From a checkpoint of a small transformer trained on Wikipedia.
Training: a variant of SOAP for these matrices, 590M tokens, 4501 steps.
Each number is 128 + 32 x the weight over its row's rms, rounded and kept within 0 to 255. Layers, rows and columns count from 0. Numbers have three digits each. The size before them is the row's rms in percent of the matrix's.

# gate: layer 9 MLP gate, 1024x256, rms 0.21, rows 248-282, columns 128-255
# up: layer 9 MLP up, 1024x256, rms 0.221, rows 248-282, columns 128-255
# down: layer 9 MLP down (transposed), 1024x256, rms 0.211, rows 248-282, columns 128-255
gate248 094:152138112158129152137078173092141179171166162110106102112144091134100130132116139099129138107106164167078058133076167118131140174120155114126098105174115055087149087135166073124116092170124091134099125119123094195103147094197050108131124120107111102129078149052107120092091123176103143192090133132130139137138140131145144113175068091094076112148137168091052102075126152129061119112071
up248 096:123190118148090140153100164114188040150102164148114082124094136182108131102119102145152111088137128164099142126156139074132089090162153144093148101167076123171116149144146051105098095122133125117156111119104114120065078113142135122123167124152153100087092181123072157117162108109180134060152121133119163085197195180118106175105110054102113093142142119119146092120107123149166137143084
down248 100:092141103119151166125000146189089158158152146097147125114055138117078151142114138173112164120095079106062182075092116074142153101173178097098118113121172111145198116136127117138147185142118141163139102064158164098105115108124079114134172165153131134100120160140114199111105093119150147064139113136133076121171123116135135172095120155155100139111106104127071040121148152110089153091165
gate249 097:121146153119145084122193110179154111240092159138148161111122120101101148148049113106165111143117132138150190136181107118155132084228123189071099147123113111135190079126086105117106109156124142121142087034137110125139119074164160072103132108141174133120102159101126114098194115089139150140118146150184194142099144122106159140123075111125077148113119192074129197179133167177160091149110
up249 098:069094136080177114107161155114098100072092106135127141138086157119093160123141152116129157117096171131129051148156132146084105138148091092192144107138093123060166114089090096117141142138102052145080153134134126017108176095109098023136142084069118105155112158088150085135168128068113134131141128195090115144195146109111098118090180166097127167113143147122129138131076102125094105136130
down249 102:082097134097166153166162120132161124086116191157173103108117172088051094206146154124150095139133071133152121163124127155152111187134137119166066151094158117115139127129133073116140109137106132129157073106134130143174096065132125133132086096132184058149149158056109137075119131154128105157155202082155108095154173100130098145147105154127136111099138108172096108147198146085089068096156
gate250 099:065059173164126167128164081112106185099129131117148119154183144164151094075115084141210191048159140157151115167143116090144120148167101100100152108136136087152115138147144172110125109136074136115148127076080118088121073130119107084135174157118120107129055146142094151111059151125137127104158141148158085083140115135156115065124147135124116125113147178179080153114142035101156115157109
up250 102:127131131057115187154100136099175127103102149149174114105106111152186072102098155152185172090044099149151098117152160169138148144115170120157145128127147152162107069098121130167103169160123124124191122138168189178123109095133171144130169159087097123116186147134043114134081133154110091117114139165153177140126098128219148075103080044107174136128162152143162128159149075172116123148153
down250 104:162160110101127189086118122076152142062091150104117135128122104154098072116116132137159109138091114161184160159147128177149066039157080142078140080183127120110125136133120180111165117157048157119152080068151121113030131103124148167107117143105105135132131093107106126158115084160153131171097134098108109122133098103073069136136119109151135113178191103155144159097170146174130168153152
gate251 099:078072172126153119106122133143144068110139139106088106155137125085132100168174107131141148153146077126127085127162081183117136080112076153195179119123166113148109083066154146137142168127058109100126121122091125115121135105121122135093131145105115145159172048138136179181110090203102126100137126077068152104105132119043102136158151128072107127095035089092112091074108127091117080111125
up251 100:119127079076115103159124151139139130130131136135089142145110083094151100130131145121131099090133187152131125154109121066117084121129078117105096115107089116148129137136163085107062173129154189109139157114166098139118160147121109191115152148147178124107163133154169125050178110142108053100117111088101096173125164160130099092051147115116147129131116106103091165077106066123152210128138
down251 096:126105114121171078184137135126078138164174134136157109115175107127096167047097077170120166172111128111162141094132075109128177126158082148115114129101139138141067122134131142158076174130136119125074136100118053117152159122161078198126157123119147116159189124079146131180147076161139137137164114113114137094093162115127151177181150129114134095187149103135140099102098119152096103090113
gate252 099:114157104107096101152132127123138142080191105137137111191094071091122122152134126169138060147171124144101126149075144107127129144140125142177084111106146102119193131090176180121158148149099157100087171156096124114050113162171124133112133209099133130128094174209142150052063134207124154108133121126147204128110123110137098108136052135081164114076121104144090102082127102164124114150101
up252 100:137114177174114058193164070126125151145136139118108100143098094097098151064121113100083169135139169166127130165148102137101157086113162129184078162121158133145149113113121165096053142090130158114143151089117090099141039152102148119056113112097127137159145172147145086113152142128152101125085157160126155166165106128098128122087133104097083167129071157139048055090143104136110139099148
down252 097:155120128164136133057135185158150098112154102104059109150147131093132133143115116100109108154080106174101150088051102132083084191129130135098155101149159118097129151173123123153182096135110129083106143079119204094111164099144108143153124114147115099178089111122175174135115112157128171171147208077152121091105148139137129082099115191125097127092113101171157164131071182126155170143131
gate253 095:175124061092161123157160148132133125115108155069091095113107129182066117132080151100087080138156143081116168133119150111119131105180059117093157076101101123116128117165159119122121106120179133137150101129133150158117103111123126075124096111112127136115107135066098135121150132128050195166155136105119191068128153109142096177182161127132146123103122153143128130113182136124194140124156
up253 098:069144192087104087113116104181134085199104129157083115086139133148093134096120147067169070138172116117142099117113118092146137127100070097126180139105151125204212095133071149138174086141112137106150116140187102180137201081118124126115112068130092121126091123053145122172135133111079090116102091104087115163111115085101121134116150127143161129112106157118135104084058094141158149110114
down253 101:103069147135141128165158141144110147157180109130185120147166111176143168127147153099081129137142143114098119145106102151146106113088072118063100129150067112103162169143154147166106096139130129111158150100241216138140138154117103142139114159164042100147183119071146128080155140105176096093114111083068154181174097074120123191136144123181105050152107142114141115152157121203075137128127
gate254 106:138139119153118188131153179120122068118124092160114091162140114094114160056140152100072123170109154147088090155152097121115141091087173141099127124123117071159110141173148021101121115062139141142057097131115058141155087164085132129141144126118118114151176156092081156130165127167149144141075140119135145106126097121197125079198132127148105047152143126115155139115107130119135077088135
up254 101:131097122099109120071146080099174121143074110108038184133107080168192159143147128093071177104193125117146082144108139194112071147133090107105141156105076162180095152132126173117166108158104071161188120125136120103172102098135163168148111141094161181123116101125132104144095160142095108160161109103121096114143126191128178128050151152157174089121141162068115062232119092079130109153107
down254 096:117126114116100085096142118142131120140116109117082157115102112122145137133130082105098177098108110149126138127118148172145153139148147141179124118173123168138232147067116142126162156134099117171146044128116163122099080095122081144138128071113137126117145061065144134147122067082117080137088111156110049139156143183123143130111096114154131075112113096146100129100166195098122160186147
gate255 101:168162055134157138153097141066075132204170145186054125113126156084125124113124166170076169126127145108171125140082116140070170159105161112129121142098117111094097189088098151111080085154125152141135158078143111137165141175102122122131170084099073119139140154111127123156107115160158136147093138091153106092126173139172120157098175108182146172127094094100161161132096163178091114150132
up255 095:177066180168140155168100084085182142076144122111169104126169161066099122162112164069160106142177126147035130062157154125160099131146146113142200119137082131149172175129185096090199100132134128082193129138131140107091134061142141133133096095091084112162119095112132143089141118090175151131174147100140136101100114101125164131167158145147112112138104107103152147125122139136155106157178
down255 094:076177121113183091139120141177114132168100153141078155117171138119173138125084115124069129166095150104192169120076020161127103199147129165211139096173167106053145163162146120125130150121093156136102126096118142140114174180138176123184111157107115159126126140133133134181132120182110114132209091160137140142139156107129137134142165144140198045131095123164106118113147154129146163103131
gate256 098:098178112135190127097145132125093203155034153085115111116132106160123085098134120061195159168182121115098093112090044146089139098133219097111088098162180086155150156122107174153140130099168118116135130090111210150118064104164193116021134136152119165139119186113175140088114089160084111120123096113134153100149118107127153133054187123137092147090118074170142117175110180151128099151120
up256 099:160181125108104143115088157119139136109113159131131135190106090168129126145156126146116112157147094107144106140097122195062074118126091141073104123129128031213032116122135172085151159136110154163129136155129106175102135139120122094170136160176125126195155126134124133149150068158134147155082114119075109129100154085079123120108128131097112251223098107145119143137039129169143123055129
down256 097:150148147149103104146126137118132171166157069116112099134185087106104151048165164128103123103170089113128087137175124168119148105160152114177109146172160170145106108069142141119079132118139154099129123100119176132151105102169133104124112163086200147097094094163085111144103114075105125107149144129142072139136136122189177144174131110171125057026125130097125175094130133130149126138111
gate257 103:106122122145115130094091097142129125192093107087145171100133114163100143151152145166107085138091134002128068167091150163086126071087125154171126108140070129101120147151160071092169176096079110157105120116145146137181101043133128122124153123108103140092105135160084153120097153102115124124104115157126101107146118096079138135132135142126097186165091149126159141098120152117094109119092
up257 101:180154080153154095181140100113154130106168144175135074130154117112167144104151155136116198158168121095164198202149138161137180131173135125112171138153128109124102184134137146126114108153133154112193145125097143128088157186105092178145106138140142143169100128146161173131134152118082163113120132100133112110155133078166086177148079102133125039120173096165140139111114129091158112148106
down257 104:148120139129120156138120113179156090203158179125125147114129153102154123084122123111064178182138154144102112173127123182141131126117148067091189156141142126106117151093093147151092143069086128081122151180149114158079124103102146152145129130131128091098152092121127081167153101095161160128076064093159164199073094107138154091167151100187137112137128096129128128142125112097086148126113
gate258 099:157097064078190186179062085136159106130104182136153136156108143120125109166114049090159205114180107142106069109127135157103102143147070118129128108154149114151157098124152101112155137106078095151173119113112086205121154167145124077146164130117130161041088112120117156146134138196174106166111119128111144114161109175145158141139160078113112136157112141099147126156159191102150148040136
up258 103:105111117102136090173125065133156117189062095156147170101178112102144147175063096141082100134175108118160145121077144129147065145118086099192118113113181128099118141166138132134143146092124046164175184116119130150073171141095132105066206188125102171119124127110090147122089174182145113113108167133153156143185112076125123140102143119089100129172077114183160137127124137091221071132111
down258 100:163095110087134143167094112113165118136158169134098104090127077103067153102157105113152133109112102134116185078123107096129152160137122093165087121113108132166143101044117175125105120158089108161136200086132096143107083084120053072146148132163063149117124108124064107077125167181132153189086106187097081148094116143132088130111134142102125136127133059093091160121152130127161145132151
gate259 105:145127033089156112111171139070142097183086151106158130134067123158124139118099122082116151127100058191134108149156097155120110112145115100056077164196109163161140125098141131168077066167099184165085116174166116092110137168090139114086130084136134092092161093139180139138143145111141112140124110142140158134091155120156125059143149150099098145139121171180108190116132104194112140161127
up259 100:099156108142070113131122108177134136087128123123096140161111182160111114170148085088131134132171112070165146107073099170182146130123146060139064128124156114129130144122114168136183092098139160171201063101121185117122166125118042152208179148124168075145100111154079115104079148155089103100068120118116164086106146141068152166081093152132126146124126147141175129109100132139186122056109
down259 097:150109168129098163138110090105139113174179212092130104113128099110122187113164109080143107136065165117133151173100136120115135156134131112132116125114147122133143084107130085103148123086126092108114098156169103190104135131138114118122075145124075163122123156133101083100169119044112112120114154151157115163132066095107111089141124097131075132096093160113110117132122113111099131112082
gate260 107:080114095170143147124155121126068182144120172120127181111176097106129135114097085121141223091138096125106113158121141144146192123115161119114134135175122102150122048160111118175126150158156143109133096088095113115111209179125133134180134110198104143107144120100116181180066091184120138127095089121127058156104157119129113123102138116126109064073140177124083109155136206133121179173138
up260 104:170133113082137161129131139161103163083103132125095042143127111179145138110129191169144146122152099117169156137107150156117093170157176135123110086111120132108138091091079144130162113134131114087172156117119158132065191089104143136085089127151142110085147185126140100115147112106076085192090106089131092108176067118159207104122127104112109133179160109102111176132142133154146152148121
down260 100:179172141131169112163089163109187140103124100145104170132209094112108137139152195121212079071079143167223122112103058096108157144103157137140145141100129162113179142070164123160069108157107085125101073080153063121147133070144149116151104141076144139143165116144123089165154067138142143144148084168177113145167141118166129165132085160114138082102156129119105133156156178156097141165209
gate261 101:111170101111107155073137125115193111156150134126142096147089150161175062153120150136119183090105154092115099130026175128107106118092136130091163176130188042112178089111115133179113157124124098124121109052155096114119169143147070093102127100095091087104114154080116133134071033179161115127093151158101142101140091151160138077104145198123121161095198138081140133133162119161123185160109
up261 103:140080205194159153128175114136121100101133162129123088119133047100095106133153099177188125135198114170114163087183053151111131141108190153134093123129106107154116113156105118160137145218156135146154164122130143153146134115139153107107182100163111131085134097100183150108109110148143134096105120138113118163103134104110130133091101122130137180141148152143092129117067110122151096138121
down261 105:133140073097190113122130050128097120126158094059082108139130144141151200148131065125091095113171117175129188128186136111201156112075139169129108137111101100071141139141127170141150141135149120136159149154118132107148124137145156103160074148133136145090104136152138108116141202161094126115131066084224111143162123124064131142111135131124093104154096144065082128112201102101115101130078
gate262 095:112111139156148108147255129141123139109113150151126167146080078135113086146040165085201116180144150167067145150115139096154100081180134124082147035106123134140103129104081108155081187117114155079145120140126126167179135112085189130068149124108196128092159184129123145128117074088176072181133130119150131075137146137177180098130167118170161135132071134121153165149158121126179114121104
up262 093:123058143138162105110116088104129186136126098157125148145106178150146112193118168109111121129112065101159146058131130147097148143159111116117096132131112125159167172096157132078155138180137171107102128159120205157059112106125136204076153136093114137096111074131155094142076099206130122143147116114091142135091096084124231142078133177089082150137124106113172124093136115185156107178116
down262 103:150094174178134187137125077108140147171139085120155080131118136152147142110145078126166090131109111154077129125144181134181143172110091113140115172119102179071165134128123115190123073111100146249187125134179061084166163163181124108152125102075136135156161145117105212123134135149107143128094116186138135123135167157102105112138115137132135137114116116109071156163126126097136154154137
gate263 099:159070181069181098092151134099082105163158096125159191152173165145068120158170149137096168110206148170133101143114089173144061215122092120124188146169147145177155139105103123126128149113096092145126104152140105121124117156127199134090163089102123124152051100105161152118124142105166093140093105092142137116166155137126149145142113129115127159119104153054130153128150108138102155111101
up263 097:125135141138158090131059141132155119099162165112152081168103110062133129154151093156116150093161161140120168183151123157126109119113170066058147141154180152093113132112149141089137181111097170095092097131127150196119114145129095110184115107097111094123122151119116113193126128092169173132111078113132105102134124172114127185160127170105160123119084104070080170182086092153127113139083
down263 100:203092119187136081042103164082147160136113133165130138094062149149163054120129100193119145151137137123183124089167171196090114138177108085158139095061068138077126167137153123132059189112155159125138110096089132098158119125102123081157146087133166113193097167100145118127086126107162149141117184138112172094096111170078120108105074136111074159152126119111147118159096097121111104087130
gate264 101:095185186117136071133125143115119101106127150140164110095077209115076103094114101084090143190133131151150078107116125111137136132168115104119122172158169137079099100122172097125117134040152137154163152159134155109120118172112102119165144142125101137104115100120143092089111127120091134115139147150085117148067148081079174129194109064127134153203031173130109142106173160180199108071183
up264 100:108095127184107148159124079121159102133145128164112198174165098116112126187150132138124087142190138145160101132040151177141137129121075065141090147129107155071164164107126132123155109137137214069166164165127109129072161120166180143083100124126085128156087152158127148131114039102121149115140125112071105122090099080133109105137098136183153077119094149106130111099094094091148190135166
down264 102:102173116086186155110161088106098152101125140161111133106109134168161162125148084158117082120126136139146136134119124117141092112079127180104130132117204146150100092141072138123159082148118123082071174195064121108092073123104144125104147137172118155095115123109168089141075090128082095105149086097131140116142116165136139108127132167046128088082160109172151092142083143151128094180100
gate265 098:115105091136138181130121128134073138113088175096123126127080098108130136093126170094119112091110159140162124101122184101163123087079134143104085094138200145150053092179115130099169149124133167169122138112091165137137104119139140123161134058064128113120179085100127167093126057098165138169124114185038116100137103104087153183187128092120131127164168152149107092134118110090135157084119
up265 096:157133096081088167100140128171170081148119083117074067136144098087119119083150136125072100053113095135137134112122169188125149113115156156105158096122125143179090140074079196147134138169105101116193148156116170138096098095246107078123220138082096150129165112157166151125136105064130116098125152132129119086103121099110132101121092141153150148148129123092139071127131123183103104135129
down265 099:118097086120116140151126086140189134090129135113135086153160117153153137109137077082141150122084129176120115092150191109127134152151118143138179116103135158114087131141124160102153083174086187167108120110109135166121110090113084146053131164126164073125098130105143157133076077205170148077138186142137171064106122147164092106071146109124091082105202161102121121160153128138153187141091
gate266 101:184137107119087104148150082106133063141113135129113129101072080149064115109166111108106141132154151097150061180103176174174125105079172103198052170121105072134153084120128108090169117157079129140166125131115071143092116128149151159148155101166120150112122130127211161144088124139134086042115115123121162107101090127126109098087113053101099167128125105145044101143156212171191127110106
up266 097:135187141140189106139098103101122155120137147082094158158080167126171158171111160136131153133166189119127118142125146123124185157127095065128216138096151123125164178166136173063151171161141127141069132107170169102162148161138093121139087130090097115097139137109137135127127157139107197187140163066141061083095099146107157111178082114125131193119122148103119180158198115093084107130138
down266 100:066125137175133153095115107148173147097122142101123150185120145138146105109117124137130182131141126124138129165119103139171068129136124091129146151132167120137074114133138111137092045132086112164105125112133143079093091114120111191157171100156165170196109121140154164140128094122138133160125168127079152115173092096158125148187149158103166109085046136149178164124090158139147112109114
gate267 104:152117056178185138044122117177100151148119114137174139174163163122196196130082114084154145096201165116141079097115120150123104144150104131111172137127079144156089175164072167114122134162133150145162147122131133110161070139150164143184155119103129126158120148155171130173071108128148156099157125167138102127171148157162095117138119104116101112103157163068104159165144149123110123146164
up267 104:146159152070112175094143198136123139169151157125093138089153140108167107134107139107080194117118137181122108186121115092109107119173096127105174118089080118148151140139150145123087128090126197163119103167136170094133141044201112152132108158120133069074154096131122093098077144084120181096109129076124100132166108107037120091078094129102108092130130148106050090142118190093147083104121
down267 092:114102147068150035103142132118177179123109194142171126104121152119101120093083136114089152086095122081149153133136159153160094168087103060165086083119067125135110142184116138176073202083087145108074132140125094163181116139203111121112109139171086130119102143139119139101144132144171120141086183146087148060185156078180149098143135123120109131146139132107088118152098066149148142116147
gate268 104:140132176105146165151122088099140087152093150178089152149079087118080110137121118143186153118172088190127113141146171072129113105150178110189142143094177133131155091173109135121147099185138124158144153125176066101120115125156051142124117188138148169125145112090104146190116092151145162133102117121086158069159077124116200144077156125117115113155181158146176137104112091161118113121109
up268 099:183141118091145185115083112125176109121143107166144106101146134122145109171153123168164142082182171074114106115122093112137147158172114086183144099109136115131102129143116117169183122134197091139152111164144111164137136137132094128147163198159079150168128109094091119155119090172158150124212107123076117160119137117178153094175142189149162127128176093126192089133132094076092118103077
down268 097:134130125174165123103102109049111138136133166098132139117082093143177140069086089164146163188116127105111075189133157091096110113090125117145073130132149125149132111111144142112107140113122112089123147227090169178063125108080102077102192111118153119157097110171126079093111130172071174155189195137128161114131092153095137049099156087091133075141098119137137147133101137158112126105124
gate269 100:097168114121160126082125141058167010168083157123146088116162112127148161118111139160156113069119140143114131200082129151138153099124087121126131168097097169171132182130109176148172114109148119117120141113148117127122106077117150118169089169091116166158129152144134212130142101084119144113141127108120177152090169076172100080089142186134080142141148134116134109188138092078108129133157
up269 105:147164056182171072113110160118141137085127149132140143153141127077111079126115146100167135128149160081172096187123120118138121180158122135143122184102167133113086112103030100154143089131129115183097104098045130163114134121182115101167130078114172126082121131146122138145173175105158105157145140137137115123190069135144076108162108088139141107063099132093099093093105084143121134106093
down269 100:171120079133089109110094161105156123150165153103185133150187159112092112151096174117137174106171146114180098124095152187150103116161130165116118128123123112147165109154115147109125143156139142140102154103117146216123124161137071046106135164179159145123142152095121157101097112114047129119154135151155123123131060061131146158138108151142114127087194111104134135103075121166110164105121
gate270 098:073138109114085106077134055119156112159127079176169123124062125118096090144086209147097144127121093093083177068102107195140100090190189128135109111082079137179062117156128145165087129131107138155156118122134089165117124092099075191139137088125127094131083165129125057116122138129151129110111138112129059093141127145135140149179122156163140129150107103107125136111145185123168139142091
up270 099:089066175092145092096108137137092154173084135130146144101102057095133102067025143200151126101131168137109095125096108141110109211077092145168144124083160143137126171101145156141162126137140113147182107169177156139117115162129094145159132117107120180163118133110161172073091120191148108099142100161071089144129113074123135139124099099160135124071185101120127171135111112096111093142103
down270 107:105098190122130121127083096121188138075146103098184090153080096128205081142106171136105133138091132128125142130076145179130126175127091122137118153127160160076165110200116117135112094167116106082177113094086140137137105109132101167121119111111128128138142111139117070152134099154105115087146105158160130103104116124134076138123163147087158105115140103068106147150118132144112108105076
gate271 105:138142156093157108081106099160053128140166136117149139111111118166052061124122147159135133120113124110121102177158175110158148113121142145151086119108137108131109120178184121166188231081125137157176144114096072121154158165158110158120138067088110132185091115149140106112153118093125111108133114154124179092132135147090186162134020108174080120161126119155200112153107187149156106119157
up271 102:160075162089135106119194102153152142159113118141144128122152109127181114154144115121161124157119116135117154118108156151137129142113161157093048205119103127107156112106152170123097127110161120188146141094117133125075165114092161153145124122092122102135140149074117132151139096123125118140096150104125148125142124068111129152095108196180113117085210132048145059108154147103128145135083
down271 106:108157134130142186170114157112107134135128139154150117148104145143117090111157142089106088156226073123177116126116195199128121102158136131144112075069157101127135192184113083132141124110111092115082117091152114106162117153127142109154105125126144136148164129134081141163119129099164128155179031109132104118061126163156124150110179177128184124070153105109130146138169168166128112099123
gate272 102:122136166115127133089143135082101125186073152072123149091083064116114094131104124159085150147146115126170108163099077140120083104123128113090101124118114098064117141092154140122109154097189149144176122159130133124118189113182120160152147135122196069186149109203121090119155098080089084136138151141194125133140084104101147188109121125154059163175206161197119146103161135122083133188185
up272 110:143143123130110103102163096176136167098164177147144102056108141134133122157119126120143133194123077126189143139131170180118099107113185095107096187107167148123139126100145102162148095106142145108116152121136140141147122128146187088157099155163129101171038196134114121083131102113137136144123086118122082166149112137119114043119100140171153167127124127143167133113179053086114129081138
down272 101:105219146113142138103099126126139130125119120092168184135141094120127095109139113146115137143124121128118135131160146081109145180107110132138173164097103153114117117178135143139121134149167131163058122113144142130183098129136145128149114085110104133160148140174174126114083128136106113103100131109096132160089135106166151127088109093179121156099121140117147154082195163116133121140125
gate273 095:157189145125127123155137082088145134174164123096088203103099127122120108105132145111151078194203150144144148120120126129073080151078102131158101137118167107162108164192083159073144067089127147177094090150072114151116128155101108120166160136123171101109125153109137149089177082105156147158100113167120164095185121155132152140070091098116063090109116082148229103087174133116086126141147
up273 100:150171130139196138134095158136129115116182124146096171129112090123107164106077143141120113164176137099075197121088179115107116138183109134164127126134162060051121124151065114087093129158148142105100093103153108116137154121119081110158182110136155131113066120129146181142099137132156092179120134126188143182138117127120131143126142120164139131100107150125139108034157136121098160114211
down273 093:152124099143150104087128133151214126082194191188121090111147113116131087168141109078089126174159146135156194111121165135116125074139059138108107108171150153193107134128123117160105223084124136163090115093122151168134145104122156132142104124158149122142097090105170147129094129183104092165131137143153173113136149133121115102064173093116140099136111121126138130153100136104113171121173
gate274 092:129114121143061097128155122174154120116173113125171134124141164164099086116145167091146151089190143104132115104066095169035104119107113068042098129154141105175155137116222135156140147166146174110102120167153116171156177073157175044127144119157130136168208125076091098115116118136139087164161100161121115174115127100112136151081124157075092117111128099141152154067115157156134133122160
up274 091:106175101113147116158192205159118086104120117169187087108158211163110091169070119109137124063135122245143106139141154134074129169112074120105127110211139211176147084152168146119129119110131120107099129115197111121117114126182155116152099121139124146114118080162087106145185150090110129118129125158143082110128159147100111151149106115062079029079148103146145155140151119113129106170144
down274 085:120100164115116138129100113141136142108130163129076099075083084127098110105173130123062071160084155168159132107162133069181139174102113150097125090090147155090082132127056140093163117120134147138177174108108136130071098127142095135136152086132117164143118153124116132101125133087134183121170255089101116090077126139159154103095121128157152133135160125113119065130120111102117142146059
gate275 103:111137114100126113080091066160138132085131125146196143150111132126194114070106080094220060115126128115089125065096125119158119160075138175129157181158110114112128121122139191099159117178085123199117146095087168138102185150087186065157142097053142077132114084131149182117114146089133137147175134120133163109174171169098097139125107128118181130149105190148120150145119149125092159149108
up275 101:132104128161152158199117142153137149132145132116102119136105145131140109120143122144144142143150121128182124106144115149118104113119188122142136177123117165080058121088083165122167142083119095087091143125118130132079149156070133119134097127126137122111105087123153088103170100106156159160130088083109120150149158138131124119140172129092206111071127168173168174093136131138147192120166
down275 095:144156073089159093162136141142142134103082124135186066084121172090126110142105082101120154108113117162100165130135151152155124111118140154079088114110149163125109138117120141185168113117101102142131141218181152150096176142180143167097131090161086065122089086182089113107102137089113095150150158152134143074119093148128172051153153224090141143095124142124146129146166161100196156099088
gate276 099:134154083050156179149081111138156169107066142072113119187148097092088173215201097097128133147182060117088129155147090100121073087128142086117126140102164139119146139131183135164178105145126121139145136109136133092144057171165091123184142115153091113079150118146142133194123135119147105146113142103119156179197102107204191168146218124178159126104119147172117144205180110113114127104093
up276 100:157106089093133146128168085148119157146133090164109118113168131070084109131107119128082076219142193194143169134174093164136153106162123086166139147124106148100098125102155085067078056142144134149118138162149101119126157118155168120062153135131190120144114098179116090084126146131104140116144130154189178137137108081089146110170087148123167166092143134129174146104103221086110092099176
down276 101:148151072082146201130106135161110126118131166121161205143103147123186089107101145101130152130218134102144121108138161153146176100164070164135090124168170140116092139121165106111108094125131099149115159137104135135103062224113143106123086128030123093065142111118132102128121162179128114159095132133111140092059144105147132124180103132107107094141108193189152133136185166079132111088069
gate277 089:146137156165175151154124106123158120182143160148028168118113111168159133094157149160131127162104129127166134207137158136106112105121153137102170125145137097171099176139097110133124130120138095131140108091129171106098188162106093080078110107158120100093090055131123169093149153113114172138134110080095113116114132146146166163159135169127100108128184099134078085100065174092124143150149
up277 097:131145148164126126104106110117143087132141177161104150127142079159123105137131112109190181142139107153142163178137153113175162121110153071186143129119120083157128152076149154119203081191127101125108121125140082076121117137146090118118115105137146177144152176098107132173127101187167115079137075149058185092087134163129094156117170097170104137152133140117128161183070093140183106150182
down277 095:147165104165131140163105126087139088127099148127140122152147148172198149125102130116080130141120137138186119151109131137131108129119097112124157155110085118080097144156148089104092148149111090107164129149088150168111130071100173134102122145165150087100105160108077107142094177107115160144108151079168096176090090118205177152127149130140127073170157104174136063065085208120148184093175
gate278 099:149104056137132142131130129151093130132100139180151171084112161136055044093150129164111080129108212096128090145125121106064183124089145115104166145151140053133181164174168092086075107143126076140127154119121079179108131104145172147146114133146127178135161100145094133147136136170133095090060112098158124082121199079098163121152150146109094138123141140120136166143165167120091104161125
up278 093:203129124149117122126107137108092087148105112158173106156115133152205167096177157105084123171102124144121104160132086106108125082170124115141112118143159139124130146141169108100088087100152148111168112105200085103135154117107156158123180099135125130146082136153145125087081219096159115165147148130146130107092142080124133117163143131139185145185174067118165194199199113176092174143152
down278 096:157133119183127128094188149106135163137148111102119124128125098093181112138088137110082120090149138140188076104180154162179115091143085088150123151144097142151090097103120154119085193144101114111130071149105152133178134125137145114100134142172150133086143161117199120147188113199155145140120230164132123131109105100142102129060139154165129124119140148112194101142136108188127116136144
gate279 103:113126144106101131099180106098121119131176122118154110185165144137077135101109138111127138106083130158056057162125100114145116093114089164098140139149091139138063152125104086109110061124097188153084151138145118103120069157131134092100111078126107189139096129143090113216136107113093128092163116136129119112149175156154132194157123128090105127087138171148077192069137190157167165171162
up279 105:154113136134105082179180132117168143094125171162113119125085097112182054107125112097133153133144092109177129089128148149108110113135100150132224116115146173063119150144101043119141135083117139164108135084127133100119130107142135135185091114117102126140099148132142061136127082152078108087141127153136147146136102134142155123105105118159093187136110180076116177096129149115097133071072
down279 102:129110097089122114124094033131085077077125087119114070192116063159107096152150097127135094189119106083096178155150137092125082090105186135156079127141085078136202134136105151111114154148162100131126135118128123169178167091131107148141174122114116127072067143118162164104117145150177142156090115138114104150120146079145155107127126102137101153139103149083107169094105159096093101174141
gate280 100:162138121109092145099168136116049189102157112101134166171149103083157162248095131146142106166105148164166171123105079128127124087120116180151093068138115148109159132150129146091117123101142075077115160117071160114136148131165134171153139156129149115117169124173104133098113072137071154119091134155085095059139190152177204133156160142082174142121140127122135164092136165131131147136136
up280 098:123103169080143135137138090100170122121178144158069118114153062128090132121083130080136098058143082123122153111147163119155116129146105191160122114068111110152149186149120149117146141119086114179164087129113196166099172132131176088108062139117140157136072127118112134076091105083128144082111168139135099102122127103144146113089165157095164151084156074111123109129163180101206100182149
down280 089:107139117087170074141136213107111105118171175055129158105196183085107122092092049112157132129202174145141136130139169119094154139112162138151106152113116109179064103142118144083157082172120143056200116126184149074155133112129103173178127068036175124120137147105136125095132144100124164118110185152159136143142113109179089137111145089160211131153162104143126096102131136107181169110138
gate281 098:117146118106136114118152111095050168132102115177147130139138139070116192061156107084191129157179101109093182130082145130140152116075142193136084137131142121153124050111146086204085144070100153109112145102071077130086144180104153147137172138125121109119133116126054161156099159125108107089123150144117131069077041142123157107090138091162161110117111120118166154158133104065125137154094
up281 099:103117135058173091097075153132120170137170122134146157134166079145170121151125144154127095166107118194121107118121137107123148192141143111144131176139071122142161107166157207106178119163131104114066130084131105134102119132147084074127142156108137171103150127169163103131122148129089136092127103061149172103159120187089172110108153119090152146090108074109144083110123173125105138146132
down281 102:103123170103174112072156091129157145144135125175167122144121087111130162062183090112099146177124154144139087093066070113095155143128157192120125066124106154170162155146111114120127152140101171145145125118160075126123077131164111119128107147083194146124141181120118079108104070104150154134128143108164102153086132170120185079143120140115134146076098103037121157039178163138148117098152
gate282 100:088150152112094139128086139115078147112090104123119120150104093169097143109082074085189151113165089092065098168192131148129135145130161144139088177198141120174130157109158105151110130132097135197094150173082115126080113068161141130137052121102071115144126086102145074173144138094096123178116136102099109075171103083099107175125131181056160106092093112188145111172151164163119111151096
up282 097:119091160113161192117174160131134162186186131128169138096135048122085110119139160167102108130070133066136141112135116082158146119085098127129063122142070169128151088144115142155150072113149098123137164152082111092193106147162041139131161058069107161199180139112109117094193123122102189091115113129122132105123151091138182095174114209153121127146161212149111124144149116174158139174133
down282 100:152112117111115115164154101131150164215206103194112179139111167110130101126074151099108154114229100170149152101115140132160184194166141122137145175177127074114122154064195132182145140169097161108086112128056092126190125126188098088200153138159095113149163079101117142140146119147129112067135122137085124116155105112081102148142122138103155166111175129194123113167099166151072089177139